config.yaml
num_hidden_layers: 8
hidden_size: 768
num_attention_heads: 4
num_key_value_heads: 4
head_dim: 128
intermediate_size: 3072
vocab_size: 12910
hidden_act: "relu"
norm: "rmsnorm"
norm_place: "pre"
norm_eps: 1e-06
positions: "learned"
qk_norm: false
attn_scale: 0.0884
bias: "all"
tie_word_embeddings: true
parallel_block: false
init: "normal"
init_std_qkv: 0.0183
init_std_o: 0.00458
init_std_up: 0.0183
init_std_down: 0.00458
optimizer: "cautious_adamw"
learning_rate: 0.000366
beta1: 0.9
beta2: 0.98
weight_decay: 0.41
lr_head: 0.00465
max_grad_norm: 1.0
warmup_steps: 463
schedule: "wsd"
decay_fraction: 0.683
decay_shape: "linear"
final_lr_fraction: 0.05
batch_tokens: 131072
max_seq_len: 1024
doc_mask: true
train_tokens: 1122000000
max_steps: 8561
dataset: "wikipedia_en"
Each number is 128 + 32 x the weight over its row's rms, rounded and kept within 0 to 255. Layers, rows and columns count from 0. Numbers have three digits each. The size before them is the row's rms in percent of the matrix's.

# up: layer 5 MLP up, 3072x768, rms 0.0227, rows 570-669, columns 512-575
# down: layer 5 MLP down (transposed), 3072x768, rms 0.0188, rows 570-669, columns 512-575
up570 102:059156103093160084137147096097070096163128102071071127119167098136118080126120124154120143109139111124148114117140174157195109122058096144116141093151151205104132128145111161140093140110066122
down570 097:104130184140087142137140056104118075098164160093071186144161165153166068133161176107160109123141122150116118141185130126147096118090118181079175074179080151093095112209130103141109154078178130
up571 094:086096118104113081111112111134072084106087169155124088091159122127111120130105151105163192124088143164180091119149135163126167142127104118123162110201154158112161137114082130136121113143040108
down571 091:154109126151147089072146081117149118200153146120141161119134116150115132137193172110154106174140176191153052105117122089161151095145104141118115053145157170134087084198102092145122073083147094
up572 097:113128079124131122152129119130111105098120170128156161147117070089093124125146126128121097121124084159139146164158110161119140151139086165068105098104153176081106132081130056190098150098095106
down572 092:180186178144149155077109150106136161180121075173144143085171139122173128140086160136149100100141125099119139067128157097135065068115171144189171148103145084121186114172093146101121137138149110
up573 098:142133128062120114093150140146184157052095126096125208116165097145126148144208093209122125134146099130126112127092115139099108103130063202160128167086114136102090115130110120137118119099100134
down573 094:126086077153130153156141073112111139146132105115128106155120083174179180068154111112079096142086120147072138186095110161120162080096108091134159184138122108115122181152166050163160161171131154
up574 089:207090090065108123131157133125144118139105171144131158087109162186131048098076136162161099144107077143135128138139102081086136143150115102167117144124123146125103084170116165104093122133116129
down574 086:055159068164163121159112104165134166096090108088167104146121117125124142153148156115114139105109175101169154155112131073166131087120078125187144108179182158144145153098133137144165088140145119
up575 090:120115092181150143208204118161095082164050128083094103087105158150112113088152121082146167173181119127164147158104099107087123156136104134100109111114120109101160187156123152124126149095147148
down575 101:163126178174128109134111169127142134123097091149110095136119098137121140203128102113134165166136141086155090105129124136166102136137158099180118159103121105106122126067111124126136084126084142
up576 106:091095068064102101118162069124097191174144121139129122117116169155085128139108177077148138137154065083175102048173170119160184212122169108106148147122191148108100134152060168122126129123170135
down576 103:138148149145105134102104116113123082201124120143082148124152183120084107112144144038095128130156162136079089108122143142144137116166158092068136134130136124116106121140064090120135076111121082
up577 099:148138129113126128141125128131124146082107124142171144106137094176121127161121171130126107120162111127132074084158154166141129114145101138137109102110151140129130108141093157133187133146101110
down577 094:136135125090022159172120101099151130115093136098094137144087100130150114157122122139102156151201117100068154087118094150114201118144131127124070081135128120105157146098120116068117119149172112
up578 090:096176119137131142107121129124066123135124156110070083119109104082136076147109165125141065141121113156156122138128151171191158124082143113182132136135127120130143099155105134139186117095095139
down578 083:047108154083150101170141186157121169158100121113111135146131137176143123166152133165091090052090097100088118145101121141093056106140070135103083145104173191105184178124183081135092106138108134
up579 098:115172128150166163133127118170161094113107219072137130071112134131100157127186139127163167055097131109151144118128144202159147138109102147115117199117153108088163121129125130141170169193171155
down579 098:151139110157110110065077146124108154148118104138074107129117177160114100127142139104089093161103147086129140127098093094135204128153145119166165117110118093151148139143135141109092109125128149
up580 097:098162107126133158123079097151134141097123121085161069123143198135149152084141179090145130117156163095137162103131092094145094161114099137108100136116152160166146117104068159131093160131158151
down580 098:149120139151148096089152166138139123111084111107101128158195078110130108138123159111062149192072115136122180091094091136118166129124174101165160197132106103144106137128055151126157111100091147
up581 102:141090076053135165117081150184157091120062180155125122131134076175101124096194127126150176100142117117143134064182184134119085112136140135154172133174151150128095126084105064110108117087143089
down581 101:123153143090101077125216126120127158102093073147178099155104110111195101051145112171067141096085156103123134223121148129092107156081101110138147177165048130166144081161101132166112133066122133
up582 117:110156109083139135113130096209124118092091057103178141166126137097054082095095072127133096169116107114167110076151155155100119139152124106163097104097097118115115154131112051182186176161128111
down582 116:118121051127094117166110132117116146070184040131138082193165122071143152101100130117110167116164170087081149138120159129095131077152164111139072181153117074074177134134107110122161118110116123
up583 094:068173086152091121151100110131158091091084112043130127134184162093103149096137150109062148099164140137103145148195095135146150145156131160125106161066158084119119138143058111077114188164164126
down583 091:107090116114143081161167162141117115127161130165136088153143150148105122100140175054154100172153112129118132116114125093180125157126134118111171087088133139177089129161092089146184124126107085
up584 105:108152186124136041163192075116150137108081163191132133114135111152140079141194189105090105065135148172144141155133157098153132160106121129110163081144167119114101170053087141072140138104143080
down584 122:134097129079122149118163120085068122144066057111116159164100130145194124092108114105105064089116153075139092085109112109108150188140150148130131185102076168083148146165115092113194093123106128
up585 105:074107141103145087089129164146214031092072116093140134105156147137166097100143171179086127090148095106180128107166105078091091122104128188091116117208112148174131093152083152134081184101174122
down585 106:085096100121208107068211113131144141064115103118098117200113166034130140091153121104116140104099112186189128187146102094131167163103164093126197100107109129074107118183140112132118172175109163
up586 098:067075147090150102182150092154119099210108166084158103110189135115101110123116076087146146084136175133162179094143111127086138197103109107134128137109108131149122098130146094115199123143144120
down586 104:123107078112132141159157111097096034118105115160097090131181147124101072132104125121121085135185108134141149099138159065109132127120120113187167107128105078079058164107108142131178086106158169
up587 092:130167085121173138113139130155120143159114140135133147131133127142106105162139144143089136093226135143126118110097130087137170102083197155134163143105057201108122099030113115120122146152185127
down587 084:166146154208105139091134091111145113133129087081096150117171162164111102120120091118065171160056118128157191115148138167139147116131161089083202144147105086169149111115132171122092167148096158
up588 105:076168101112101142128178094184140099134127153129103139125162152112116130129149123138123171111133134100120175105168100126156186128174148117098065107103165068171171139197100106128110114090218202
down588 110:087139096143076124128078147146188162076153134120082133170135184141167133122075113144091158091158099142126119172134134122120096136096155090187104106059120132164129183101096131123175111135122168
up589 093:143129164114091074104098135159150125073100136176165143145114156134105110160188135077109121084185069136139172127134152154171088099140115098119171161082130093116165113172137137161169129162118127
down589 093:143131151142148108201123178135146114078119108201136147111118163083104096172112123185171176140131219124146133187079127116140071115159121147149176072066143124160130106172154121146149085109133146
up590 101:130122145121122144158127194214131118090110117091140129107120112124170140128117145116111191097143062153096158111133148157134074124111105124147140139114192167116086221126107139118102180095056130
down590 099:169139159108048143137151169147167140171181199160115073092107056129107144097141143151125139129168134106084181163179119095206106130111138163116171092107159115152128139127085075146112036092102094
up591 101:189147148102105106089144091120131120080130116048162168087182152127080122096091113163110160144154088133154080152208138132141120101120152150154118118107093119156141146071077167151172047126068201
down591 102:118060182118151075109069087130115105138156067153194141155131091148107176126159139151141084056094046137164104151087114143142143173103155098063199150125056108134055099146134134180098168195166108
up592 097:105166118149122123066167107206204148121105116141170122091168205039140105093146104187122134147131102128182135129126134124065118146126105137134144154097177074146142148168119159094124109122150198
down592 094:065203178153159117163130104163112178160100123092122096128156128171087119112109123139126121127129150135115135141135108134130109109139151142168109148106140068118103151155148170109128151102126107
up593 095:113153165164168144086077108102119147072130130144109142119122100086134076095152108166132096125141089136134138102081112131149120092116075150140141101156144085129166144145106112082149135148143092
down593 091:177158138142072147146121117095128105124098116111160155121081122113206123169152148255133123144150107133088143078128100080101205133191107080177131093193123126103109156187091111119123215152135075
up594 095:159127147118179195107181114153143170184111155198116174069130147051097119169095141113106152111136098152143075137146136126110153116122102144114141160111120167185179146081065115153091054181110135
down594 091:141127147173134100132164062095097122129097155160160145105146144035166147120127116074162099168138190161162195057121139149151164140101104116121112192113124124138124211109148094148131083071192133
up595 098:121157143155148156105075149096151127104100253112146142080127135132124099165180192091178157110122170183139108098140127139168104173130154097152177142104166118143149107109114110211152175136146091
down595 094:090117132147083205083163200090136140149092145080099153118140128155102137156129133185159120115173164109077112110149141148104124128168135124133135076166152140131091158125113155121174107146137145
up596 099:158122169124064197118097145066073111144134141120117157134119123101134096155127165152116109160093120134113101074172109142109110148155134118113098124125098146141114145149124154126142165155114141
down596 099:117121127123119164141128158137133098116123093087119099067156185132121122137077144117072102111104165166138180124072134120109080083140088166073094098143117131138103109108172146149133102124093146
up597 098:085119134130155112072129157215118093086077139125116123131139103117160091097133152114115183132128117122119109075113180141099075197121154162173145108153055098111109077129094103185169097127095058
down597 093:152120157104111116131117125095056156094148108145131176123142094087109215092105133242145128179122152113105072149083154057077108101152121099105117134099118123138142142138129130094128137137127176
up598 103:090195125138182157169141147106174104074087118096158134121114096143094100150159115175115137125113143126136124116133176138138134187158114172191147132140082107176110133109117125123143157125155198
down598 108:123108172143121053122127103062146114130140224092170111131093129163151086156139130169155087172126171092163147151079134120122143092119143147142150084114112158151145107121111171132103115093139137
up599 096:145118119094088125144171119138149163114104097151130091101176077144133126136102134111145102117151105134067076069144130115128163148121117137134191087091139109133111136181101094141147099135097129
down599 096:102153088165186201126116090137110100140087107085155102126040138155105179154115155103108132105121140086102131100129159117143133131135134004081130175173102142126156159101098091142165123161067103
up600 099:115119117120131127117166111123177110105132117153094102099091112057108079132097152081138109091143130167192039129155128164172178085113092137154129177108144090200149113167127056120120086170099154
down600 103:145122082169141031157079143136108128104127138162110128147137126106144135131131109101109129126203108171166126100146107154101153127082109144133148128137133126113119184144098101149097139101132127
up601 097:090092109129107133116131134146142126142101133102125084119107095103134105122101113166163151104148158121151071095134158151119156081162161144117172145113200080162177123141027114103138113143111100
down601 092:132109098170125109106091088089118148113117052128118120100116109235087071106091096071109155152187095131139093128157132124143117124142182170097158141113141100098164127182032067142128081157139094
up602 113:132164148213146123046119100114137062154092160116192093125138114089148125125183148202185104073133127182117137124119144095145025125098147087089124123088132151158156135067053162178081075133086116
down602 118:142097114137111080093146159086143149057076157124107144115189149145098085113113057165041145157151155135151114096156112128079111098169112122147170040102135103072110118103144115118148155150172128
up603 093:174084200125110150150162128173137173162113157161173105106106125063132059158146131094159066123127147127144118145113130121191125101098120145151121177100144129090149072108123166107121113105115119
down603 084:134164111151151172049133083124071141124127127147141136082159131120167110200112154140199149105167133148100123120194104138164097224130107094117088150077143154153106074132123113147168150117167110
up604 096:094137159097194109112091082164165161088089186123115186123120132091118108128134099126154120126156148127154103097155108151155135168099102101232125127104122071113106055070126223141096107100149121
down604 091:165093146166062115099142122052093127194093162116082130112124152115153133126136127161126115177167109207129147137141056128105075096076155106119107102134120124065113137159143139051151133106116133
up605 101:098103120067117099143163081181152139058092113162156201075109110163101091158188071145108133132217112118147179099150114120133121125122142118087167158149087132135147130102118118106168115074069169
down605 100:117123069106175127167179152090144066157141066092122159155124155126135109149182137133097149095087194101097089090111070113140121175111094030139142133117092145047102125116112141153180094086147124
up606 099:107112132076084149109092104119144106121138134121073070138143104077093104123129126149102100097093148205129144157101130226131119110069123179106126115114118145151122142135102175143143134165109058
down606 101:108049105115132124110131151159142135145111118143181142118071127106098132045155107139143117197092131169124182130107107133075132131102107097065143089186079094154147122128091156129123169125151095
up607 106:106144139202051093100155087149131159131064121113121173095145171150111069085172162106100113081123129176164078151193145130162171119130150111144116087108135093112121135159093074064114122121131157
down607 114:110145147103157168142127168102110129043146185183208073137074059090123178133159127094109196136134090158172135121169119113087228156037126108103114166164198073158138114145117151110095099130073140
up608 101:132159157120112102118076039144118166102101106113182124128146072077088102165122166151109191131147161109115113165175147137047120145118102148159086121106170145222149142083079179161139133146158132
down608 105:146182139142130101176115059189149126147147156086086104139122076164131172187112159112114168206176137105100108158189117117161092136110141100140153154150125125166129111086119099139170142145151171
up609 094:127106139102124190066110150129125131173113102120178114130179192098104154185183104099149191106107138122110119128142156133098138179111100142146147103109106159145140161074133099153119154144124115
down609 090:100073082135123139147131179165074122112150121133095142088121125137112172126116156140134135171077109092086150165123185125139156136118081149058155142147052140145126175087153156107139071081141113
up610 097:101160151165122111077123156124122135185095120144079095108093145116106091085170160140138108124169109085179048103152104140089093244119143119176115111092117132104166133159108091159092140128197050
down610 097:131132145143096091146119099093131122129167150100083115131099114160107146061101138099068144147143081104120161136111141129143097089151143109155208148106090093160155116125159161144085134076153144
up611 099:139135124140129137096093120185107138110107171136153169093187194160117108099195129130094145114154149094121065137130160131183073139154106145142110129181107150166123157072157163082051096154115184
down611 098:124094110117137135123142176139156138124122137146192132107165162099107095106120111120115194124180198144137132122088139150117092086133159071100111190119085132123091140083128182110118130147148140
up612 109:096186104111093111154193129180106076123128100161152126112126102163094109127124136076127098128163088127115135137131131193122075091134101134177150154137132063073117147081065115150158172127107105
down612 110:074125133120165130164138134120108113143116078170097134127162166136095127154069132070135169141151146187111113099171175185167132103218157108188149149153158150143163139142151095071157157099093117
up613 093:135155075148117086132157163112138099064119106098094134102073131132131101140142190057121075106151186129137075134139138121123165071138141139143155152121137170106113098159070154153123173097112119
down613 091:170162164122110115148097164093123087168107116125171112162151127095141165096105120123129136160162106138110070138117079134210093150148150133134084117144161138128104141100168097190111117086152097
up614 100:130211071137049075136144169134199093097137115140127139120164144099108090109157123169104107103168143115112133037149125172115121159107138086117154138131143086179108158121139084101124127135097166
down614 097:201106079109155115128111145096108132159128109082032194147224137078137160155083098153198146162161144100100121110115146073173139167118163133163143125090157119121150130111127162142095154117161114
up615 097:120120093065139126136132179121086101174122111136191155101134113146126084174190140171201089155122063164134175101167144161090142104116124126122095178094138167110121115098149161122124194101085163
down615 092:089123065106171109143110159122126192086186147128072079072056103145099087073159131089169091094099160085152144132075082108110168130126109114159159130035149105169117143127090115180157122177171126
up616 086:140136093110193101130101150098138128148119155160131145088141103126116150131181141170144117171144110189124082117144125111146138101135140107121147148128101134124074107091104155079158199077178123
down616 082:080102103119111124148154121132183111114114092137095096160136084118100137176168175188108071182084157109092105117125135114076157174139162069087107162107094112138145081084160135131123090075150180
up617 095:104118096123128111125125126130145087098107136210167142076166061108139136107104112133158084131175092150120107094150148093142137098098128090132146139121254065228172093122134075118169141120061160
down617 091:140159081135152079154125087127145106170160114114129140073054136126148086107109084184175069160158136154133094122092163099083136179135155138172138113190116131146138123114131114111081131074093140
up618 097:133163140187121117178120111066121095108123156132160094139142105154122103130120141101170090125090144116195142138099075112140134229167141177114143063124158110184126111088079130099166187147147142
down618 097:137153123135141126132134129114140154067108137088127153162112099137124132191140168124166133130144148121131141135132138140115140070112144089143166094170113164173085111147176150130138203114088096
up619 095:128085098096156124103097080125165143103142162149176131074145134118134112073189111156183078145142109163095176123033155119121167125154101123127166165113106173148164179189119116170132152196108130
down619 088:143133181155097149182186123175105048201142098115149085128050100121117106189100140130097149086092160133175107089170033086146143089065142093091096173185111135098100120092156159106146117111145133
up620 098:126103084121086120181184094085098155105086099129088093152159136132156116180113169118119091168193080099093098103145088129126173120103122130121143125080125138171067133120100130117106145062118128
down620 101:092167060157136165156096164192194078074113139111101160089127152081140106127142123092175139169108162107111104154114139092130080132144123077075118115139133181181118075119177118166154109161068157
up621 096:134120134149129128126123066106109073084108140142140163133130103082146116138167150160140146134129072075136122123128137098083110137118106177177179164177141157117160129129106131111135091148102075
down621 090:153099149100122194091143111115149090089148039106103142102117191137132089069152129113155170081159091094120134109087090127163049075104139155106113147090048072146115113126088113121159113106140115
up622 111:182106132140100094150156088119168092051062108083129125081166191081120125095091153119162064120199147140153074150107143107118114132113132181162110141138179102072086117154130101099059117106140121
down622 110:168126084176127162090110095149108084085176090130114192109138193131107155111069133110174161080151153186130106137129104132175072163118135156121098141106044144164069096148131106146151109112113162
up623 099:120115114099112194073158150142119116089102086135154119118086088055149161129163147083106112152184130088102153136156120152093149129130066157119082123151130178123107153148118106058132131198188140
down623 091:092069137153120155093109170122133190106140154145124129114087106070139200148173099131144140174144146164093135107141113117085101100169128147183097072126158133155196157183108168093201147123105139
up624 101:111159096153145133106168132114099135138111170061164139106188094099141119173113131078062076087107124109148073116110128149142100124122140159158176109161150158071152088077134156190186133137103115
down624 101:145164149090071087086169137119115144147147161118160141086173126082161131120122177081120126171135127117091123132125093105054110125098148059109169134154119063122114123087200186165126101132109118
up625 106:092110115100090205140178128086154116141105190100128131122172108109057113135129163175152189173121143082099135126177129137141185141126137104102136165179133154122128184150115077111159118172088132
down625 115:131182154092090096067078100101147202118156160143129112069149106110096100139161057137145146148146137145139127161130095097169215164171143145174105126078152153147131187145154109103067110114150109
up626 105:110079122132102132112140173131150081122073129137126102120112156098127121161145145113086110141096105078145188122233078141142103112176100126095150170143160145130096122099115164102152113139132096
down626 105:122136133162111155097161163161112171110080099086093171152159138127145112134075157107102125165126131127180186142072088144172198093166167137195196130086124135084128088090095094117138110146079163
up627 104:129091160046096113094197166089168180126108169111177182105113086129087112090180121067122110072102114170146070066185150176078092120152150182177173149176071157130139140112127131149189037184079128
down627 108:117123113047086121142160166156126096105139172136118114127142172150126134123067116172114140140120106129170140164082108119141114113078142082167239098158112137166101108108155124137164120161082148
up628 094:126145085137178154075159129136132075108130120085095125149118184112121127129131062045155154161100107072151115142143171184114164140106103144147140148134120157124109124113140111122136130133099127
down628 088:133103112128136089089120174178138089138070155197143144096131154108126096147151107134115131119126147109098157122099145122108197154148091155180105108131156115122145108124117089161103146089130131
up629 106:144189068179140132127107187104080100145114195178137131123097155086165127083149150162091157115130103107140095131176178134186122106155111141129160108182109179164122149145105129226172174144114151
down629 108:167168187158100129163165104080116117187126126161070072103106111141170128081102195070102125037101122107182086118052182119128146087096114154163151096121050083085145101135140090096096131103078140
up630 103:152115129154123117073130146098137115104125152134139064177164138156120123070114158145152075131142048136154136145159127148181083155095086160120180168148142162160117220132035127141105150181151145
down630 107:125114116147121101120104133113125183173075137129127173088124114091096141180150183025134052137070147166156132112186104061135115144196103166134141134103109131095159154094135146162139149100106116
up631 101:117163125121095126172156104151133154066124165106149112116151146125118107139175121174174129123128177119178145170159084126143186134112129142125157066098126140143123096136056123150087103091191154
down631 098:133136122135115134181149099156098169156078139129149079144099127136095132067115068082126074077143091218163122190106054133108100166142175122117175122057126136143098130154209093189128126126116125
up632 101:128167188129081157161174107143129157096092174101179229121185115129094146166179120151188065140120128076109129143120148192051132148153105157165104132162125189110126104081089129188162159107107124
down632 100:150126175127126074130114114159110111166131156103143131075110073087128132093058125110167147134128098122122134149135112111208177113160104118176106157117127118078106145104083182148156155142164114
up633 099:181124058130113144103119103170152131078075097132141156108150119104132142153122084151099123063172102150096157113130107064116125138125175154148240100044161101127163165141149129107131111167087101
down633 102:121141138140130137119087125113065098140167148118142087125118030136174097114118169081094110090132149167147182145064136152142136097117151131115099189137099131131059139183075057131169153079144090
up634 101:073162118142198176101116114129144119118094118142119197153182079107155085164142172130102090101083107141110105140097068118173137136108121111151164137078123096089166126132076156145141149166058104
down634 097:140160188083132117090112090147113110162047131111041173132107164121144139174151109158125135136224116174120124133083130105132157075117188177169064073087133124118160093155109127140112159135105133
up635 097:109178104068130161123132099164150133124091176137083207107128125111047098160103139123136108069151120104157055139177138165067127097122093125155120145156117112112117118209114134101164113108085196
down635 099:124148072128088176179103113180074112154151127136088133062096179044095126168037108154142140127182174123173156139137079070169136131136098154163146084117132110107092074181121125141185118085134155
up636 102:141144089155078130107175149170173096147112157231145118068185159156182186115126117120134164087151107201104129118150134097154070134129110139136162146142093108113168170107140180205170166130069095
down636 103:106126146126127157086118094158120126185143114130099090198145109154205175065135152195135161128105104110122115143147116144151157122080111082112138176031121117109139110173122124125153151114077159
up637 103:072130175169130121101092122112136068082093134169197118102181124098147126202198166148102128097129068162126059103150114097098059191123134121155111158136186132120080149111066152138127121139110067
down637 106:166147101096126174081166135101127140120113116129069111154168091149120140137108080099098122103184088092162098151144115154142153149129154133116104150117146120130076094188130116134172088128130091
up638 098:106102137126126090129134160167159127078089144139000203103115148107085041118138124158116135111174154124153084135157094193100064118100137159139171096115130166135150230151116118085102060126132168
down638 101:102124057149189174149192144106169076179145103125130110123145109124129154130141125129133110120127168141195149099124108155107168142113084107081127164114111115137113154049131116128126194202145138
up639 092:027150153118160119146127163130122050077092147063106154099173108130116122112123107161140159142129122159169124142093160131121114147124161172199128138091114161051116148108127157143041162126148099
down639 087:177114113100141109140128119146142110092137151168181122143169135128102187133089136096165129104120163091113103090112122102119157101167136081134121121101165163159111173141124160173172100146148238
up640 103:108167109067070108153114157159121140068116087128153139128122136148125145116143094147077109061078147143161138127135187137132130083151147122115204126138172135116131163112127115057095053104126165
down640 108:183114111093130083110130111111178140161125113137140160172170135113111115098120128144168136115177126162170092116156102198104112189135117154142152070170125180096147160154093130157184080107115171
up641 100:077137143092138128140137174143157073108121184079107105118149183167137147153197141142145131113222135159166123129134105183138197155117119155142116090101104119102097131085107094099044075081155086
down641 099:119178158073086130107148118064135138118174120114106131125134172175082169190105162111123147106144111098124079146174068116147188106170163120107093115150122136142106196132086164149151137148103096
up642 107:079154076070136080181144139155111100130118154147076086123106119126152078158079145226138196131109135165122151115131170141148133142134137207136110116150095102135125113151111137148120143197140069
down642 112:135113092057146149205172182174084237135121098115107081105157123119125120156178134207189120144105180134126116117134089176167121233116125098103135098140077178127059096156084147141148115137110102
up643 106:091132142116110143155102141146168078142109191141128075112136146124170138133133138154071105137137121092185156059105134122169128130098129168162116128114123147159073089126083170161111107117123185
down643 106:147120128094140151072136197160109129127117152133122164114079072111073100131113091149114164179153092177107178135157152066084174080130115177152098144170162169130116106125135179096118136161070092
up644 098:133151154132089055168189139109108109100113113112100178121132140156140091134150089101128157119082086116220096122123132164100128127148119136170152178108072064120139136169129117121152095117171209
down644 100:079156191128126180125111182163154142155070123131155126075116152134114092166138154190160144103068109102173159168100139086125102098156149140085147113173149198126078100106117119140082119133169173
up645 097:130131165114153169170115145125184115159131109118141207136175187148086106145144188111115145150210171184103134158171174219016124146118163112139151138129128091144076131091106164133106140104111161
down645 094:132158078107074158141132172129132084183122117187160138083158100101112151151175165156147119134131144158150173148126112147125114154116168123112146078155148145214149155089165102098117203074111130
up646 108:142115129114116187066123140145160067126122106115179129099205172123134152143115144113128131129076061165135129089134092102129094156183127155119131114094131160171134177126103164158135156156099115
down646 110:111129089166099158113121071155152119132101115075059052093095117101192155109086125125109145156148131194183137178152092105125147136106170163056133110069097131118017079125214185064136115071109120
up647 101:104096164155119164112077121108106121078141125142133127089123122111153134125137108083171132122144110176184044074166101094113165061157149100104197055054165177177131148115141118081108083098157097
down647 103:172104082086130164048154090111087078122102174117103129161117096104105154153118142121080155149166170087088184102107183141107086083140122154166183093136083132135087121127104145141109155116108137
up648 099:158151134128168154143017178098122129103127129163105070142147089119107149128096184134163129128110135123158091103144091135126123080112146114142132180115158113161101066112147164129166109150118113
down648 095:153117083136145157121116134171133159170193092074126140175165160128090086090155118096089064236156055131113167138167151120106126146113123060132129129112135179155045113114127111143143148115163125
up649 109:068117042132093103135125127129110077108109114146130085108156138122115130100158148114115080105148146075200146149153149141136110129067166133143149086142090113182132162108102189104150156168155052
down649 118:177187119096110099130154188109156148173127114177176180090121191138142087113118108147139154123145179125075155124130116145105124137133096120139164113162090097222124167117106099135123101113152158
up650 099:110126111144127174162109103113100088186108180122154083124112132066072116141148136161103154103162110145164088115116136148111098135131106090116110128130102103112108082066095145153151138102098191
down650 100:143123067084112139124110095168129139156132173107130154173125194084134094100110150138131158121103189085154180166064119122129116161088098127124187150112150084146113133132096138128127111081122106
up651 102:119125088112137134115141146134134094081144145143100065141123118082122140155151090119118091112150095155170130069179159148127124129163020126255092101134144139196162218101067164145110116148131144
down651 107:145146099139134133081140135096097128161095146143114163108108121098139049105196122158134138113117092045150140148088104141115106136147119159117136135163191206170136115065171113107137087126117111
up652 100:083126113117072068084200178166158077110113065099126150107219140178188122068136190098087166124126130072112129075164116142143119120192111147126132121132110157108153149109134124129118162109114102
down652 102:119153142132127105107139106109108177139107071099144110187151119138163121144145141078113134138123143147134111135158141065127117116139125147145128147130143163152100150155210138122089143107087142
up653 098:157139105093107101154155054123133123147088128128114146126109092125148116171146152209121075119124090073190083159108126168087126136097130090095129166160138091138116082129094100149155068122132135
down653 099:155136148136173131138165104117141118149139140160142114146129143101131147160124117140143128132116137121126211150114164118136111156100168078170055207129155112153179132125122144160146101135068110
up654 099:133151144191092121132088124119107100136113145114141064081129101135097113110205122088193134078111092182112164120133086128144151127120123122164120140137139106156146148159133110106087067142098095
down654 100:139140077133143192099102126120127124183138119109137110094143112100116135127139132085126125109084132100130193106109147128125151166132131083117101113124153106158134139102124097116173037082141157
up655 094:126161148156169103116156134174164135114142129087196161129190124080115137147135154127113133116130101162164149098097081186156111105112142094147111104130177141141068139142118132164119132120149166
down655 095:115130143134088110093130119129150118170186133126152135147103162154146108070133145165118138132204144174142120064127137104127090085080120115077113130148086116158160103107085102178062111119117175
up656 109:114101161120142092109150107148175102087089128140166107125088153126109120162149124159188174105132103118156136108182103160129102174114068113113134109121115153163103141125117103106161141088145176
down656 120:186123169091137149107127150133125134126147113137169151101142092098157068148125022144113146143178098110104139162092131113157172184139073164120165114191098126096117142148170095126131212098098098
up657 096:127132181180100115155165072167173130092126208126086107132076079125157105093166091095166135132126130101094110145144133146104163123123102125145181128131226095152159122127139148129142091141194154
down657 096:079133141090113182130097117175103067125132109100168136103165073105145100111145128107096095105138149105128128128216120106136174187112130118154122135126245102115135180122121139154088126144134139
up658 107:116174157133155142136160089121183112091093138123137120092211155109144148149147127142113140102088104227085089127189138174127177184113128159179118128093128071146093117107155102116171174139141145
down658 111:124147166181091054143155061084089092176072182156095186151127154087112108117128160129114166146164115149136130184124199126118094173164088107108079092147146173129085113156181171138159120113112144
up659 111:098072122091093002136148116101151140118110123131196100078160152109104139124129132141162155110128138207114108142105138143092125162104097143099139121136140099080075177152086160120126108177130126
down659 118:170131069153074181115125022122107060168096105053117100235137132085144157126101133066173113099126150086134138109115092108160148195159114052091140151120098141108131114119156104123134184145211122
up660 100:104122099160082195092100098119203108130152108117150129133126111052087146176091120119126163122139145092148124126206118200113189136132130111139133170092139108143149122114107133156143138133091125
down660 099:131165203145162106138137130175097105116113115123117108187104131108104099106104160112140152123107099112137169128180130177115126154101126142119143142255104161157084127159078142135153118126132147
up661 099:144132134128095142185154093142130110094083134113125116111150144102134126188171092129117094161223197099143132119109055130078144095096075114089146153100078135161147099079131056101128125102163175
down661 103:214107074120146117129148119131129159161093133153125114182126115132146105104124111104063105176184132164136120128070053132118129112094077128107129179117157171113121143152120137103162144161155167
up662 097:139182071150184105140106165119144155155094134131144121125162135068088140114140130138089134132129182154141155147138079140122114102123118139151131137130120157099076133019090109093109191128085203
down662 095:105099093105134155133129066124119178187155148099107125158190128128131123144114169140127119125138121122137184095110121126139149112101097118105136115144097091142090147061104171132101155056202130
up663 109:089157109079122152112167115122109094148132088128097084105116151121144121196129144175083117126101111130116140181145134161150124084111089117169160131115112100090120166149098167128168125114186125
down663 116:143156180100067097161083134173130157136114112124023081128076128084087109127131100130082170240099095127127109134123104130155202081149132080109133132119117212139069075135129150113160116135070134
up664 103:134145086147119125115144101119084056125121114065123098160127155103118099104179110135162121082174130134155103134148137115095065192095106142146165088186163112173098170095117154129172133107148110
down664 106:124146185138152152138141091125168187114144087179125150075125082149166070157171101118105186143187159171181097151113155165143129129097131100060134102081048128080157121127164137084104072087094115
up665 091:082158147145199091058166051119129146084077118078074130119193138158091122173181175108179174106113137099112099087187178178099097153125181132115153122102114109174119132144158158171186061128106115
down665 087:102100124131163130108095088093145158118138186106130096154164069177112140152104135160113106094137134158144133103100119062121141125131153126138124103104189092117139166108128180096208068083148133
up666 093:072128130119109141118128154133160135114085135134110134072161136129157168144118151120109061136119177166114078110138106135152143077134084135138133134123126160166103124157128096109079139092168115
down666 086:061148144111164150134148085131135163134071169199059132110129079110073138103171161146134173144182093070137105119113110109152099131083098110167125119128158151146145107148126149116172112152117108
up667 099:110134129155130135122159179129149124110111161171121149121177089119183131100102158167178105107148162076095194074208062138134096208090131133127141095130153134180181140153118133108084165139136065
down667 101:090075180173114114158077147179122155129160114126144065086114137114171098142131099100122136142165127146107141088137139125115143097111132154119070127129126180126075138032111186104095141096181117
up668 104:125137130098107208163083091168121135118111094076093147073125132156167107152115121058186061141234206074173114091099145101131142086113101150156107168130146154153153159134106068100092077108156153
down668 111:123134126154161106186160134101072129106166083121142103121164148154123167128048137052161080125055091090114179156173129131099114120128131143112114169150091140157106137115098186162166102103055047
up669 109:138107151092133213162100139124111113118110170115160150117168157099144152092163124149148098062116064089174191123117170162154138152100075136165156137108143131067126121090164095095140171146125090
down669 116:071154122110166132148143110126148156156180159105145104097094127042072102117093122092112131166150213145117110140087155150118154129128109130098135142116130137084144064173163105157060109115112139